config = dict(
    n_head=2,
    rope_fraction=0.5,
    batch_tokens=32768,
    dataset='wikipedia_en',
)
Each number is 128 + 32 x the weight over its row's rms, rounded and kept within 0 to 255. Layers, rows and columns count from 0. Numbers have three digits each. The size before them is the row's rms in percent of the matrix's.

# layer 2 MLP down (transposed), 512x128, rms 0.15, rows 118-189, columns 64-127
103:207125129144094108090152167164117150086165136172155091111145143122139126085076152115170134074139096106089090115127109106124082137070142153090100139069105138190135097179194097089156152141068076
082:149170168147106103100120144113139135119151179072128135054139083128117191131200157123100139118136125163125084166114163156132131122091157138163124094166160132217065138065125189076088129147161101
098:146150120129085038126147129115152136114153158189138134156113176202078174195133130104094124089121156121194125170050151079148100106114139137108096153025112105093125120135124170135099153160174116
110:071076103167161116127152099140106140133153120150147147155144174162128071120068148144169093221149090110109179101145120184144156150065152102076104070184161153124167162107139142144129089116115108
093:123145115092129108123155076100102110084087122119111128148149177115112115126164110113157156149131163111137134162159119144166112133130131126151116121137158102208176131161164090115125135208163124
104:088155138115074160163105104114146080084154144121204190105139091149072199201105125050098127123145167129115150136168141148134126156177105162125153113149156137135042112075120205123112131155160157
118:132095145093155165161115226036147173121149152135092129074144150148093121160152079133070117132150099078162120113196109137111134172178106131138222128148139134145132096151127101125184078170095159
100:155099147150118123111102162140109074083172172116159100078117098112135104101118156118139169095176103144090103165119122111164144178052144166104139116130122120110115142126107166117119148096085127
094:096116136108191164113131152191040194124118148114162111150126071117096114139131143113087172093098106112136180119162152109121077129162164110154127162108152080125095122064148176166095147107067135
091:122117088145158084142099102102044134171142203113136111112100155131119085137130095143159160179128118106183153146069156115087137156163135145039122098117106121121096152171066125141169125089124135
111:098119107154159125085110115120092114139180160097106105073165117149160107099179156119085103197122104086132069122129152130130167104134125135100119044166150232107054156100155067139109085139181076
112:145071155131068078170129115129166153156141137164100095118176097118172113086130140149199110162090111132148113149107179136167200171105150111101110107190106179123170137141148147169154170164145134
098:112144167115091103107103180120090127141102111150080150163130127159151160119167190092137195130145125150162150049093156165156136145133165132131200122124127135152199115101152154095159152145121152
108:116129118164120107155112145147104162118080128137123119121159105162143124129147073098078145139148125074088189089162114153169107124200152111152090118136142069132116073093102163126162129172150146
098:088142083157078152125073092114140184109123089105118124113161166063082116112138126100085134160143156157096056219127112125103148158151143127148126112073148140104143198179102120126129139146198105
107:107132070139055100116095171140104183106106130060130136121143119124111136094094157106138148146170092168134139166126149133087136102153129193134161158144146144128134161145143145131102158149114068
097:136116097122074091147128106148169171170144129100153164105148188093100110169166085084124177086160105124114134116146105104116167162175102127154135153040141073124133142076093067125161159127116085
096:113124155143081135148132108164119131149124152063032163090143121125146090137241169112134048129135098148112161158126132149144163074127125103143075149131115124132086162135147121078183182107125117
095:149104082118168083166163133177113116120114095135057181177079103077133152069130162093143164204127106143128096049129141106126169138064102166072104111097138143161132099126146153139130149153120128
104:150174117113101117148113181185083155133149149071080089125114120109121141138130147149110145093149076126245143150058100074176177138067131127166108094136133123197140108129156165100057127125119110
098:158073089106128136133190117180091101099106138147119106129104120173171060166188112093147160155153157109147124098134094102163132152135132129097138130101107117135174152129098183154091125115125090
101:135153165121068118111081134107143167086155152095146134076147139100159154154105160105129093174110133121140176154081065092168100114095144120183169140142144142146123121096175128144119161211151167
104:122115108093079096114133162050123126154099129129178118156135087183150158062134121061114140159170102142137195112139141112152147028149157146159191158147164124123127105105128149101107119204156176
110:150158131120178167098222139182085080069103114157066115148144088083130131102120116095145148122124151067113144143089105138117111106060147170114145163151138146148140113186160074122065110098138132
087:082176131134131083156175017193094107088113140108151125117150127145101123126110176123154101111123203116105160132099119111039078158148119170140146149152161122140134134143166150128093095146161128
106:137170182126186149174159145100140139124095169136189124138143129107080167119096125145148103117127160153125140113137181104160150092112120173107076128114159100183155106059115153063076171121113125
116:161169068128164150073149170143138133120104132158077119109110124064170073105175121156134184164166196162120165176143144081208072156097085050172134197161156137153143131108115187106115153136112139
095:088106117092132071193108129078153179177176147144086121151199185079168122131137114151163119092096124090159118082163106151132141169131088143129069138122107147178102143118216167127082107098129129
108:087162074126126114096155123160116121128096095136161163090163084136115139109135193081160104107125162164141144117110164104160113062174152168135185177118108125162156133135148116139075123118140072
103:161136129150185192117109175124094122094092170113178074132106144155131107089152026144103113163135075096121097096133136180103098100118183171118143133087115139092164117115112067201133148154132107
101:143140171148151152094128085151160140146200129108119143088136175068158150128106122129176103103125125174079137159097126071168091095132118159159107109152057114149108091130141159112096159141143158
101:124179100178164159099107159125143063125127167149156108128091101122180098105147174169110204138133173099129088132119110095186050121066100118131172171135106136107128093134093082070107122083136176
100:147172116116131133083124092137156091150096121119145041104078091151168111120157179136077139155171142120176087211081102123107064098131155164082113138144110130147088125140175172164146074133155100
103:155158115148211116134136139148124143081121125116141135127083174106096160145083100172085106132124191111125122187097156156078079092107100097165124129117134155117157079128102143147115069154093108
108:106118161085155060124136104154193118140078122149139112118125126154150144113164057128105127081144171110166175089173114125137128134131175119100177174164116146128118080136085164107136101084169092
095:139129125099107107112078177175176108111109122169123128159126138164134087191170126183147207107151093121169156136095103122167134102121173103190133115175143128117056128159151099117156154122118126
110:105119124098107159112189107198072084117131134143124106178097094111147134135127141146192107184162154111140114120169161117111126123109112207121121194140095111148134150148090091176115131159085088
095:114125156070123084084114150087108109136155161177146070143180182105119150103144152132100134086101106084076053133126086119075085069090099105165082146174121107150146113133126119131130079178086110
091:147116132224126162144142116123113168121103140140138133142188182145104095122189122089074092176161140112131162106114071131088150134115127111193114135117102118176122121172102118137117128104199039
099:132125114115093157141133157131134143107152142132100177079123057057135092112150150144103180074193131123109161167145135104115129114118159166139108032078134134130167159158145134069090142114119139
102:140131105104115178133152138190156126119151174105077086126045126146082132163106121126165109061119144050128122095104089133130128108111100141062105096105157097145128139094171126136105124167121159
120:099162130166097094110089146116123140182078121136140148124080136104189128190083093165146127058089127136157133096128152105128098119095182087139162123081108096071109122088117125136156142136156125
088:134126164136104113115144108098098041116117114127176145068081108129064158062126085115085097150146136164130078131064124139116136157146125203144106186176123076103130123168133115058150131181088151
108:081067098164135154126149118113111120166108085062180134176082159138100118156157126115126135098060107144119097178147140125163159078111179125093137146086111133147114097130083080150090124072119097
100:081086122164148039169124123155178078172121118112093097106141142173137107090155133152140161117116090141186078076100117140160100124111152142087155144100134163140121090218096146133143122099119116
098:160069145128085122147105164058116131169102133032141101143201096142125165133188114109177119103105157145147111082109156096127118108147129131146137083191149107100161103142114095060138189123075153
117:063136061122142115163122102144103141149131123076154134076032124150108111148126139162127097115094118146178142117163125097091085137187184187081113167146143083148130186137158159153136120138108173
108:157226094129161099152098128114098097092083192104147159124109060077176116136109103129188082142116157101151154138134145084137162111068150157133106081106102111205109088106139124119123053161111102
091:110120068156129152175139159127101135111084154088157146108104154158163177079081091122104127146125145117152163132163124175125125058164134129152088137119126116117092161134106194116107076211130173
091:100144143078146068139119154115121093103095154139116145102113114150126060191101139138113126113141145112113096094118119089112083108185115117069095166124137080146102105084131142062215171112115170
087:114174188101168138138104128130123180092166176113139151147087124138153118135165086108114079113142109131123201106206108108067085127146125082121107143088095143149103093109122152107078171129169165
097:087140136156077060144087097170087121063148142130108088131105141128145081134108066095076132120136161151087180106089124127087095104181149110228061132158156168061141140113144157108098122102140106
099:049123145130079108150146152144079156093107195102149172138129158124125104092169112140125065095159171131156175118166163110128170125125196156119118059132124093109141114109149133136122127105127080
099:115179111116124081135171134165121089126141100112150172123086098151162100121184123094167110076135115122082140123096102125134124081171129165190108125084186122133108161124056147078167109179157093
103:117070116146163066088149119160106097125120115141098093116166077085160129101152092196232109135169111126122190166137133118207123076047122160164116115092107140147120117138110143150077152088135186
095:152092076130146123164144196119180122137150182138149127120086121096104064160167152058187149106104160157123079136155108058149117149169122177128067097161168129145087105146166130135120093136107123
094:096098197143147189111149134154089133162152096098116093097124048101167165181099125188124110143104142105135123115212124130125110146180119112157120111089077071120137202023080120107122152102100161
078:082163051152143108102155106137141155106099115152122118088157159161138079106161064131066127184139170113161190131104126135078087120101133112148156113109138113103066156125168085129171082098174144
102:106106138114157144124188152158195096132091118094134073130144076177075148175087180074171116149100128111183141150155101119116149157157161161134127073140146143149138118165139070195113102160086081
108:158130099173151115179115146140149073109143082154166106102099125145188159166141064114056168111124120078136148095141135111123176144121102088096077139071113171099104080123109204201151169117168164
111:077081132160074088110074135133113189120096133099134134100129149082090096121153144102137042147135150089087115117128097167114144099087128133085156119102065120130077128153145202161172126127128139
119:173146149141153124113124162130158092119113140118121111103090168128160093158094098142127159180107117133130129103086146129104187176138081129126199093128201151121163120111100095153153124118132163
096:118134145165132161160162116130138151189185124110097139104100098128114164119107122099148121097195081143184074078127158064089104088150192122107115119112208055086183144137106168182114144156099118
097:107142149154105118094199153159169116114160134101098170053113175211089137158160112086105128165146122087179110167153145116100146128166123123158167104115124149083142112154109120143143094183121127
106:187116146079143100071122133150094120074131126154117113090072163169092152091129120182174102086133133128107137149132125101062159103129126137126183135160136164151177059077121077175121163151174093
102:123077139116117167059117105120129132148147113202096158180146129144076127152113149170163047166126037104191142180181135126155111090122106038141130077153099126099143140162128124092149128127131171
094:087128175148165151169161171128098114100120102150123153116163072142101090144174143147100135089174128072122127154108156074136103108152137085142093138132119152153122153122143090137131200116154122
112:145117127112157224123139129167170108218117138107129056180145129129144114135125166141076161123165140127166068089141166078158094134136134126122158108148151158147142123070110140129140144098109100
106:140158140096131140151099145129129061157135126154142077125112146136195160097128133147151123097116168096159079092173171182073124108100157162121080126091118073081153148198160144099153079132146203
111:126123118140070103124163134165052115099143159141104099177146121192111115131142008074120063084144116118189113122083146178090100122086109127130155175174151137087094161123123111139133166173165147
104:085149113186111117116059127078125172161086120127115157214169133149154106120125138133182119167111177114100163112109133145068146109170129140137148091095114104137124099125136131180107124086168203
098:132168193099100053140092174140116122172128103078100117101105165088089130113119114165146140101122167107091125105147108147178156201097148108130147073103109142152122089147184158153138137149130120
# layer 2 MLP gate, 512x128, rms 0.162, rows 119-189, columns 64-127
078:107145121109147177096155129120159123159102122121110124103165147125100193086147064147095106118123127094081087118161169093133177074113176116122146171169170106150154127106178131127122085152151187
101:109130153073129107127138129134138155104136124073184135145187115147196119145105072131138121100118128124103089075139096146149084129113114124187158075136128214139105065159072089132152150158129146
104:126118118099101088113146110127144169135142123164117138109107049078119117112120146113088072139101140147157136113089167110136096064048093169189135150077108128123156118110079109110126188157175161
096:154167186166074095101102140099100179180089093136077143131089086160127177122161179102137166171085111136167144127124134126093136124149147122155179141085136093105137132094147177092102100110148129
101:166154123083168093112104166116115157170141153077094134139157134094102110128174095179139119114120143176181096111141154222107103086102114117145114134159090111161149135146113111151127101177179048
108:129155144144158111143155153143128117138180051167085099176128104142123143107146048105118100071106175166184093118039112170167125067134181125142080131151171153060169162072114173162160137060104108
103:106097169128136110158100162130122140128163138148120093090110104140061125200109145152153148147156153147162140217223140087085154097109158170104114116063124105096117134137165141130163183137095122
088:154145164124126207186141183163134060178135102145100118104108165159099094081111051165124164122201155072147137094112083132146135115127078087099105163168097155137111106103153102137170188141140120
082:141152122130121139146150124174158136158118120115120140118106144185094095171088160127116167131151144118163119128138172169196145088067112121162156197081089163133119125105161106156097115143112159
110:105120123150095069114117195111115134075087139149152105149134130128136101142057127081091083125134110160127144099050149090184106145139128168070152106152151178105160189122150120071111150124148144
110:142170108084095148116131147144116149170136136086133134131142114215073129155120071115208146178124096073137129142157110184072167119155088132171093169114166189151110128119159205089175190147084113
099:176116056108127157101094092158128058106133159059187113154104141137108137149088156129191129156117224077148176135114176128132094146165117132203127132194121171095091089165170110162160139122109067
123:132147186095092089104125128094075100122108187163079097116204099127118122164107174169117104117150151143098099203123075124138089111102141126201116112087138129196108108148105094141122143127112134
098:145189102023112140110106111144141142142116070101157139120131135206188121144091137099170150110107150127146134108037147095121091141138139151165086142143179169155122119127152167109117136076067143
103:142127164104162065120101197106161148146107104097157092092106093103088184147115180164143176151116105105096098137122173105133093131117117113161185138111108097102090144150145082090189108059186186
094:185060156142134130144115151112126140158135138108107128089119147132114120115120165140140113101152092179146160106149193101108129110164107190100117161080125175181114122143155130106149137154100122
102:082111167169187112088113096083092096145078162181144137126157134081129143088116059122069127098144130140076108154130117163167146137042131188032184133161118125114181124147091145118105064145161087
106:072100099121117143087102062133110108171105178175152170128125142087139120156097079088071135136128130144177097145149139087088108075177150116156130096118159172158114123078131114112050150089079091
099:221109121121116084117135165106098152078106153157150152118144066107179154135162180090114089147140064135159128129115138090149125153127114123120121089086157120091093133113139080150089162116229089
106:093112134093157081104119093134083054153110116190158125128130135071145118172131158150093166087120082156111123086175114176097075088096140119078095133103114104144156072152187091132142109123095167
099:120148064094156113085106190203119115133132111126120118102109103116135190182093141076118144130138150143074219145111146121121100037137183122058129129125129151150093082117139102079149078106128110
105:133136180086141076124184130146188141130144098110074142139164093098158187162148140094165137101088089148080122155111125164152090081150115165160105097175095138150092112182142139109113173141121107
113:170132075129147105122151102144077155075100104123074159125094139051086197147115113118140122191030087118109140086107140118123126123150134187152102193177140144165160151109177123081190097114135118
077:139148139163108101137187129152139094183179096149034166120082112162159095190167156181134118123136115077109090112164170108131097114157101118125140170125109087142188162151173107118161137204093147
113:129120116093123118074134122173106140139173165140067085170094061132159133163087196197150101134157125084131130086094106063163120137115104131133153117101177197159183173141155147076153190113124149
100:120163125122117089141187073175110097141149106101154143175152177164114133129112128137169144098167141120080112147176081065151141104107142113171162142105139137130124124137111113118083123141119100
094:164110163141088129077105144151117107129081138131182098190134117134127133109146109102169125144135164089064099076137138148109130130137153108103107117107161116097121118121126092192139112094085123
098:115151095134117146139109074131112122129143122161079136166165120084099173123055077097109153143103146139119113135118136119100082178096131105113056139111126193145113133107190117074065163130127125
099:148169145137150126121193099113161120195120110103138138118116156090143105098142082192143088123063102120198183182125134149106091102129119124066139115106164169080097080122100129127127133141131117
106:148183089065162081088088143105107110141138171209091154068120139133121155119102130068083170118087114112115185123172066134099176140132090113128063117112124128138126156078110162165112142118146069
107:087121138110132123162148148040121039144105129157123100115125102225129131140110153111101080040166147081127126119131094140131175123176176150134136084147106138135200157100143110150151139153071141
095:129135136131099128136140164164086124134122086136162124083203130139111099157161158133149131137134169050110178160109143179070091108147104161149163134173125087157131136142175156159098108170152130
108:158131108080094147113162173075112109115116138123116171113086138143110084109082080107154097118109079122196131133130154174125153139150155101192094053114148153085127181120082082117118191116124091
113:108108084102122077095143152134159169148149088165095133151089138077155132141101133132085153091137148108122191120116106128070096138107166056095079074094137157121105138146165153185174131140171104
088:159146128107082081116119167156102096163179141156232141125090114154149075116098086147128144084135139058146143113129106150130125135142129121124141157072131140088133130081097144146186138191136143
111:108088082072126097074171119134142146162114168111132159093171122142152090133157113123074135089157125104205131143142088109094092140065095078120150071090142111125162119153135083148183103129134167
092:055111191091104126092170124158173120171099213144163080176096169117101111133114173137114135191137127154125092134098165117125117146128079172099162136111105125177060131118107127143121148147086109
085:151154069108139122156171137151123172094150123127081142169088120054149126136189143163158178073158129120169112212156137085128115100131080078140118099091184100103182151151120148127147171120151140
107:169188079132139120118123172106149145083138122132135169145114065077076147152139169156165116129116144077168148098121117158143126103170196183151144064095117121094154161137105166108137110110096137
104:141131121127145053122088112118100115078128078161093136127085130181192187136147115123142144100097100131133128115152096141091096101081125128125141096161142112110138086207117129129069120120160123
119:108133124141127132116148114089120075141139160175155133120134153111154123204103115111156165095147083139123158138110106129104168104121153114087073128120154108080162164116122192153195155079131141
093:143157115172126169073056165139186156155146164115119111165134123167149122216148132091162135131161135141098138088131105170112114112052137140123179124060181103135154107107097126119063129116186115
107:154169144127162128131161135105147159136109192096142130192148118161151109126122058142093112160155104123114143142094124149151133112194064128101142158156097138171150141155124074186160149087111127
102:098156103153185012139117111103085088127126151102110124146144076119141185122123124109150113110144120176116128139125161089095131116119166123084121224089152098099128131135118150095098130096102126
102:110120143152137134237118137148134121158163049158155075164154101133178148123121148065129112075186113129126142120139164104170147083145196107096139085147108081139121111127136130076131085148036148
107:165168129096127085108153156129161156137189163109150110130127113126057148119110077152165142105140088080128100121091140103154109169126126156190148162121153099106151171073158123155145117153132159
116:108134179122075127100163168114113104186090119122123133142158099176151208141121148135129115081207073150157072110120133147149104170127094088125135126210149156070146132107045126159131114134173183
087:126144151170120138094165102161128103146143136125091161111089158156137117125149138116062106170099093145118161064110115157134123173118101146128168125115146105177158155076198137135072131180176176
094:142137105112114100045104161158063149116065090078121132135114107081121163085133114114099190062151078159151091080112131126140127169074089191169111129102118113134147179113141135137102087115149153
083:128123168108140082126117152099162132144085142078132162128162076132102170108149146165140102171124125111129125134155144155185125130125187081109148120162177102160192166180110096155124109114117124
104:102134115108200103120125112115162116178106173131110097161063117099162089139116070147114103154145139109149118104134129141150165191124100129055163116122086134134096132153184110142148209134143130
098:152134175072135074118110116127129149098121185154123123118138111156134175112135150112081123116109116157088117150128129112128116107128188111118108184124182101102125138167052128164172122151098152
097:157051128099137181108143150129040163179163129150153136089089165124108154083127108100173087073145130119112183182103181144145143143155142129149130202076159126082103140141122120150206153152081123
099:197123120107057113086110134111115175124108163119105161167150108123174184129098142161122144168119121121174148126159122224157128147120113121168106134147113086104082104105117116090154177151156150
093:141138197120094117109147185115114150112098089113110139190172115132169172154130159168129114073131118182166128158131115118125139133143111086116154144155105093150136075125104121165104134102133061
095:122136159128177112133162140103102102148097157090114123098142109083101183148054125113194097133057153132148081157142170210160165111182137140185163193145097125113119170135052123159103154125182090
076:174087193116111139157141112115152194186150122086103096151135095139125143093052157146108176115109070087063140132114132095160143144169081176146136116156142165141130114137079154173094142110155143
109:126113113101130160103098114132137092138111159081129150142185088133154091118142123124139096110111105121155096138077157101141169130108133131195156134114154120116062166138107099079161191158120178
110:132140126133080174148102095082106144096099104127147122157103139028125133158147149092125144126074182147173178123167134146103098105144098095130096125123109127107080084138138125085115158136182122
103:117117125122163131100103116160125164139141136125143176145137142114116101077203102139156110076168111118103147162135127094099122120142143164140193137086138126121113168184090147146128156145103123
109:110195139142148106093124185124129080108056184095149158061107114137173092143098118066133139167096088095156140139086094094142197148167130115106117119143151176153128133128147159122114127098134117
101:132165087070154126118155144108174155166181198099098107120140096103069083162140161078158118118095104104145152196125131154158146066123103134143136126126146163097133099132130129144105107139086164
098:118099140097113105170083174129167129193154093127138113179142141109116116185177115109101190068104134138117170170057150201133100104128153102135159163143122145130120081117166117168116114143169141
102:163098117178119130162187103079136105108116182133108093159100106118165080143154128122083122064129113096092142177128100101134112156161159145160161117048151090133193167103134098134159119151154124
091:151069150119126054133122181128157110130143108134101138131083109115093150162120133137153095095172084219157164192095166118180095153138133117136078132110128090117156101131156122132158178116090097
093:151125130112169129063095122183142118190187180101125176136097105097133153110162133071102091087149166086154087102139100162160099112151138131119122104132178151086155154140089071160170113171094127
112:075131149172137086121123112177165150189184087097119123161113159100118134114086147201132163108159078120141095086167125078148148100174134099137147114094119107127118121106089131100136123115158162
103:147119151152069103116176083087073163112117150110093121125109120121119173136146145125116173160119121150111171185186149141137098116100150103141139104132149096065128086063063131174094119122152146
092:131145135113176088120163103140196058149102126155145156119124117125103172127119183130061110138070118171162170120098134128142150149181163155119097095147138155176118150165119066096106146162148127
085:104184131084128117139139163124174118182127138118089170117132143118139143124106164163193201205136099140118132134155114106151106146142084077083152190137075172100051172145135157101068147091144145
101:193137162170132166146079062160128143164120185147107110127121136177143122123175143163096128111151177142158144091123198077130166147064188137104069131172103109128143164103117134099112099133164169
# layer 2 MLP up, 512x128, rms 0.164, rows 119-189, columns 64-127
080:130128095083089108162095121170128142114093085111132066141135164150112077156138097179113154116131149123126139157190076105108154174185089119086152124105190150130091159154140147150152131109092122
098:094072101110098099117147133116124175177126131133156167117123093088138094128159192128189107156131099163168138164162105104132117076133076079139144071105116201152141149119165140168163147113092143
104:122170105093172093102188098119112163147110125088119178156141097147176100146175145054151061137135161147140165155117201136074099114104125165109088122121077153199135153113180088118050148144130182
098:123112128172112124107076176088133137156201082151186117142116143102148122208134158117093139108139172141125163074081075102099196177176185129161135090097099138120118113138096131135166177108119036
098:098148096143081112139166155092134158121105100101108111150174110143151150095073110124110138149072131163106161065163084151162119122205137112117144160153125159178116110160124104158144196086143108
109:169115139140078128185121093123154078096097090198141076092121177119131108141126087132140165128117162152124155098171131123096089107100163102166133169120161147145103099142117116117175167147162076
103:109129124121124142159133126074124129127145116121132141131113115124187096074075107164133120117178139142110085123138097180163168075151113130185091148137184148161180133199113143125119118166117111
095:094103153129119030101137067135116187133162095125178101148095088139161093160123174116115126079113122150087137166170150123076142059156131125113153136099164095079138077083148172067111063128073096
082:134114128063136099151109115094070129125118156114119109068118146121118096162184125141108090131090166091133090187145123151100128113111146139094097148110109078160104145132091190143109144055061127
102:107160080099138115123151148037112092110136102153105195076159135160196088105137120140136061140165140112125143124102046155125127097142180121100104105129164116138171088113086102068127140041157135
112:111084170155118150157151137142154067116163123119084060136140143137139153126081181144088120149179127160112102122106081127117128189169155202111122105071081110084144150148117108097166117160139101
095:079123172117136069139141166060111159110096094195149146117044134138175138157072115100111113159165138152074127102087125186072180135108149093150133142129178138098126121159127145129105141073167057
122:149122091156170143120135128132119121130089108135160079137080105164134155094085137168082143098127114127080080118101166128087160156154109128097145195145108118129141139131156162098104123098144084
093:150132113129170103074122117106085096143181154136192122133092098172146150111122160161122065132094108177105107102140144160142160103146056194188138159115075127122120175139072118129108139164081098
110:136131123179167150091105146144101116119171106164140151095144190167124150116103148067125085102102113166110110106117112100121231089167176141141164110133117137145166187080132092178143113113138142
102:119133079101185077157179095114112149129106105142064111184198119145161169108122142129082126155113085150111125103179148085150117089130100141074155125160114138171230103158109126130103076140083158
111:142089156132180138146094134099152109074139109113167131116140143135102062125064089124107099127132097130206178127125125111158103159158105165163109134132155191159119126095093097181094101189154169
106:133206153120128169150103142108095148108152121223155150117143131165145081117188071167093143112118169093127158135134188126113087129176108160130118126078120112079104174129145162123170101144120134
103:081140132102126147139138135128090116058124142103137123093126147111171063125158152144127139104058143111086131110137092098077132107123121091129137109212160093186159131148094145187136061064115129
105:063123158122113113054124187126146123141113164128154130135112157046117144131128187102108080130154145157137128174109102123129127148105142158139126041098105155150130155178112067143124089179143177
097:147104154137062173090089156127114137089119124181101041213119137163140111075122162104110130122190094083096137095160097106127123124129133092145139078080116086083138125042150141141134138128082114
100:149085134133128143066090147103136102103139085127152139194128132094102113186158119198095117071126128047098095132115146150149132135127148099118105141153168155096151158142098127128121114130104111
110:109116151100185153080106081122122110157136125081171098099133150151144089108130098092115110142122080126163169172142158118132201133182120027108122137072109132121123070087157161173086198139094134
079:171140146115160162131130099097107132130099132096157138182133167100153117140087110145197191114097157180112110137202096142092117158171102150164123107108138191117098149167127165149146129148116140
101:124122147133183102113187135165156116122158122177135097113100135148110105130156087131125125150111105173216096136169077109120146186071115145095136057095153157100102115124134122131137125114103114
107:155097133150130072117067120138184165105130122132067096117139136103171149136115126174170094183159181105084146143096250162159088136080133124095200174140127120115148151128165139143100149094116154
083:106069114136125032174085125174077146128127112199189097171095101159176115103169146159146153116071140118082123147087145083101113148166116114177173084162168177109084120138163179120150132081107087
102:126130094144191204101133113087087169108198111164119136086138096167116145121139091090078110139089115138155090114068194114117139202072111156101111121129066121143096142083183137072112195146145134
099:090062140148125104163106095153081111144133104156056133189156110088138163166089153125174117139165081169151130160161141138116141116139175173133135152160117106143126162149145210119165133132181079
096:198150140113123140127075142123129023131102145147132170085096094149158129120100078048128124153141113117103155127181109118096108137151134135131084102112123144155116208130091152126094194132135110
104:049090079127077102152112167115149184096142113132130127161136153192149065087162123058146161141116048115112118164162164136105080191143128092105094178102125153168147162095046133176134090122132079
104:123135161112132057072140142081128132132120115143081145126152159078159083151167105104126112115127111150080173085160113110088109130151055126116107123140109129138117102141142059130114095119105117
101:115104145145045108206153165182157124138138100104075136161162176143066168076137142101160103161151128122158098158116108166152146150104165182136073137194165130173151161113132209178112093096113151
102:155120093113139141123094099146177094147096100121102119140144123055140131126081067149094166086135082159116094147111154126160137124153127126141119050138136176020176056136159149109150156156119149
079:107148106134164184149098139093153179140103117087064117121138084069099149184093115093141114170086105152101151144123129113183121046059205148166126150146146148157153147133106116156141084101087107
115:162098097107162142163122106165107122115068075115101200151106110130156143119093119155146010100095130128118127129108068167143142167183147131130101132131120190099161095100086164123175088099109110
092:105132133173124129108085072196204067135092133163167091130175150133123115127088180161113128145098099161143123128152141097169126135060113133097158123145128144157093147159074147207153144067127123
090:154154120116113116101184110123093164150132177092075149106100158148137120120188114154159149152159133164126165055088102135136177107094089075102117144168128064163115062123171152119097118091113124
097:158162161095109123158127157177131135168117093129149093150166115116121114113170113081174133151149124084158086124131110168162072126083052144161160133097140124139140179115151121161140107156127121
103:151127123110066126065072158106179177122152101116166143115161151119074171116124118145182167066127156132145087152177122162141077152156111136148108228163100086159151149175121138162167110091167131
124:145134123076125092107114115158171130156118179121138123100151128154197161130108176129092073172117114187137140139120138062113188171137171155140083091158146108149127112159128135151147127107152115
096:110141153139156216149174148093093166156101165074118092124156138134185119152108130137119122157116099182114172071137176108114128096144156066094111107107100107170125131122109144156147124118164123
113:156115176109112155161125175223161086095087121159103119097154137154172105142236083125127158124166127123095137114132070121092140165142169096074133124198135151163114077177121132131126108043148129
102:191116109169079196106112140150175187103157148072152130144146116168067090137137115097128120184124117092158125177147110142130177140192080112185129096155129109099158224162134116122109162079133152
094:132128103108219138127146128095126133059148172103113102148112209115115074145149158099081172122119087146119085109155190154157076142113134161038162111096082174145130095126107164126166127144138072
107:130108077105117092097110165085140138080113110107160148110143134113095174110092066154156171097063157100183134115100151101147135140114118088187143111142104203094112078129163131137100076165130143
100:134105191114094060138148194160189087160099116126122142143108120131150145113116123165138078111177124144147164141097120146113118167098150072134171091166162081150151102093080129154146121183196107
091:097079111085050162110072087150105163198151074111155181139158146130175185077159172118161080115163159118186151103171140164114123104113159106085135187171105085149149122170096131110150124158112177
084:094143113101144132086062103110029110118123100119174174116110068173109140154130091131082154115154089129075098090164126172097129097124111135107070136137096083118179121113090144128153087172132128
079:135130139093113064157132105162150157165090185106150156135133112164173111103145153120140112151080151165133154124146139124075041138116106118109124089125177103152211121151105082167100130134121150
101:162125122083144138111110144105140109089169122117113117149173154180122107133133168182169081128180098126132128126097152142125143101130169196130064093118125127097136109081110153151140125169137172
094:139134132084111138055150157169157116130142177079125126096149170127138096140217177124144160151137116167099137123146154096209155063168114123146173194138141125104081159155096117103146133149099078
094:057143116122146103181133140180077136072100146167159137134191110096149073098080118102170139120076135106134141147128129099101072127160109129166080108136150181099090145158158157121168132143075144
102:148116132133225100108136124107134148175071130132121140123162070122178149149107122125114108110108134148092126063164134131149164106075211110154121122120099128180159123168138104146121108114144137
084:068096162134107157097083107144113104144130080109098185179166117093151131138082063111145154067149139197108115155143152114120130163128101115102128207112082115146098088098148174119105124128101095
097:163149180074084141152173124104125081155143132158144130130121099153106141092095149120186121152137166089145185154147116091128095051067153104156119130137120085128133130102168164144143101163141156
079:099130170095076175211134098119117210127092175123167114149077121165186030166101107160131175134105137086094157134114153110104095130182125108127183127140152110149131149143090142097122079096172134
095:112115106087174049094108177076095135050099102117158088184125147128134168104137125178127116094123120118186111187146119148118115127160135140137184147085198113121190079170139160114162138126114073
105:158158081193119138144059128108137167099139128144187162141135133136136179125129144090113187141075102132135179097125179122126071188085087163143098148106144213178126151138167113119104139165069187
100:104118146150114119126170151149161150149114110074112100140136116149136127163125141133129155181124106190102154071094079203171115125131093111133095159159105105110141107084115141152107165122120174
112:120153190073096118144160125175131187138151084129172131101150163108133089169089109177151165110090105126134129112142122172135125109130183136117161146126171068135107128123111127130149138059104094
090:125095126094165073088159096095149130123088155090130081152153164143128100120108163095059104092188110182116077103124135110152114094120123120109153095105104082119136066124115135083163091147094169
098:136104147120160122154095056131096140075155168099122177112161131072159107104141184206127160163153134205128056131120181099122145166130181093092119153106133099106126177171119110211202094162113128
102:123112169080140107112129154168066114145111111137145105136197165124162091140107156104139132134125103137140071096128152155168170046080123150095084108082084124159157144113178195109126162092119142
108:118135115197157147173081147163151189115118160095114170174093147132168135139155160076092142105102110098082114079097103128152151137130118144117122071115137143150119131136150058124117098129180091
100:070111123138119097093106133128193165116189110125166144144101118142122082155099135138125223163147186157122048194110150123153088127164116115107105073099148119134124111177100139139130163144165089
099:139148135148125151063153132151134133169097141078105192168092142136120076088082151151130107129130106088186133157161123189153130155128086115179148136055141146075156166140090098180129128101136181
110:159101127185167069102137057123108136113090097128113132099094093114090156186111103126115184105064146184126126089113139104131086094155179179034111129120100122176081080168152171115122100195109111
105:116132092139129164178088182126117098123155102163088113118162152119126122167159063130193114123199108147136150102134112107049117123127079128130123146158157111069135144147137075147156144091122137
095:108128098151106146091147110149100142111112109123090127097090174070114133086114080112152164156073142147140074147095116125099098075142134116080066180188119085084073141199107122125069149098120086
106:201139106139153104105057156131151103088110123156172123098087108155110099111155161080155066106137099151105112092089140112093137166157124134196069076174098131093136162133136103137111109099145095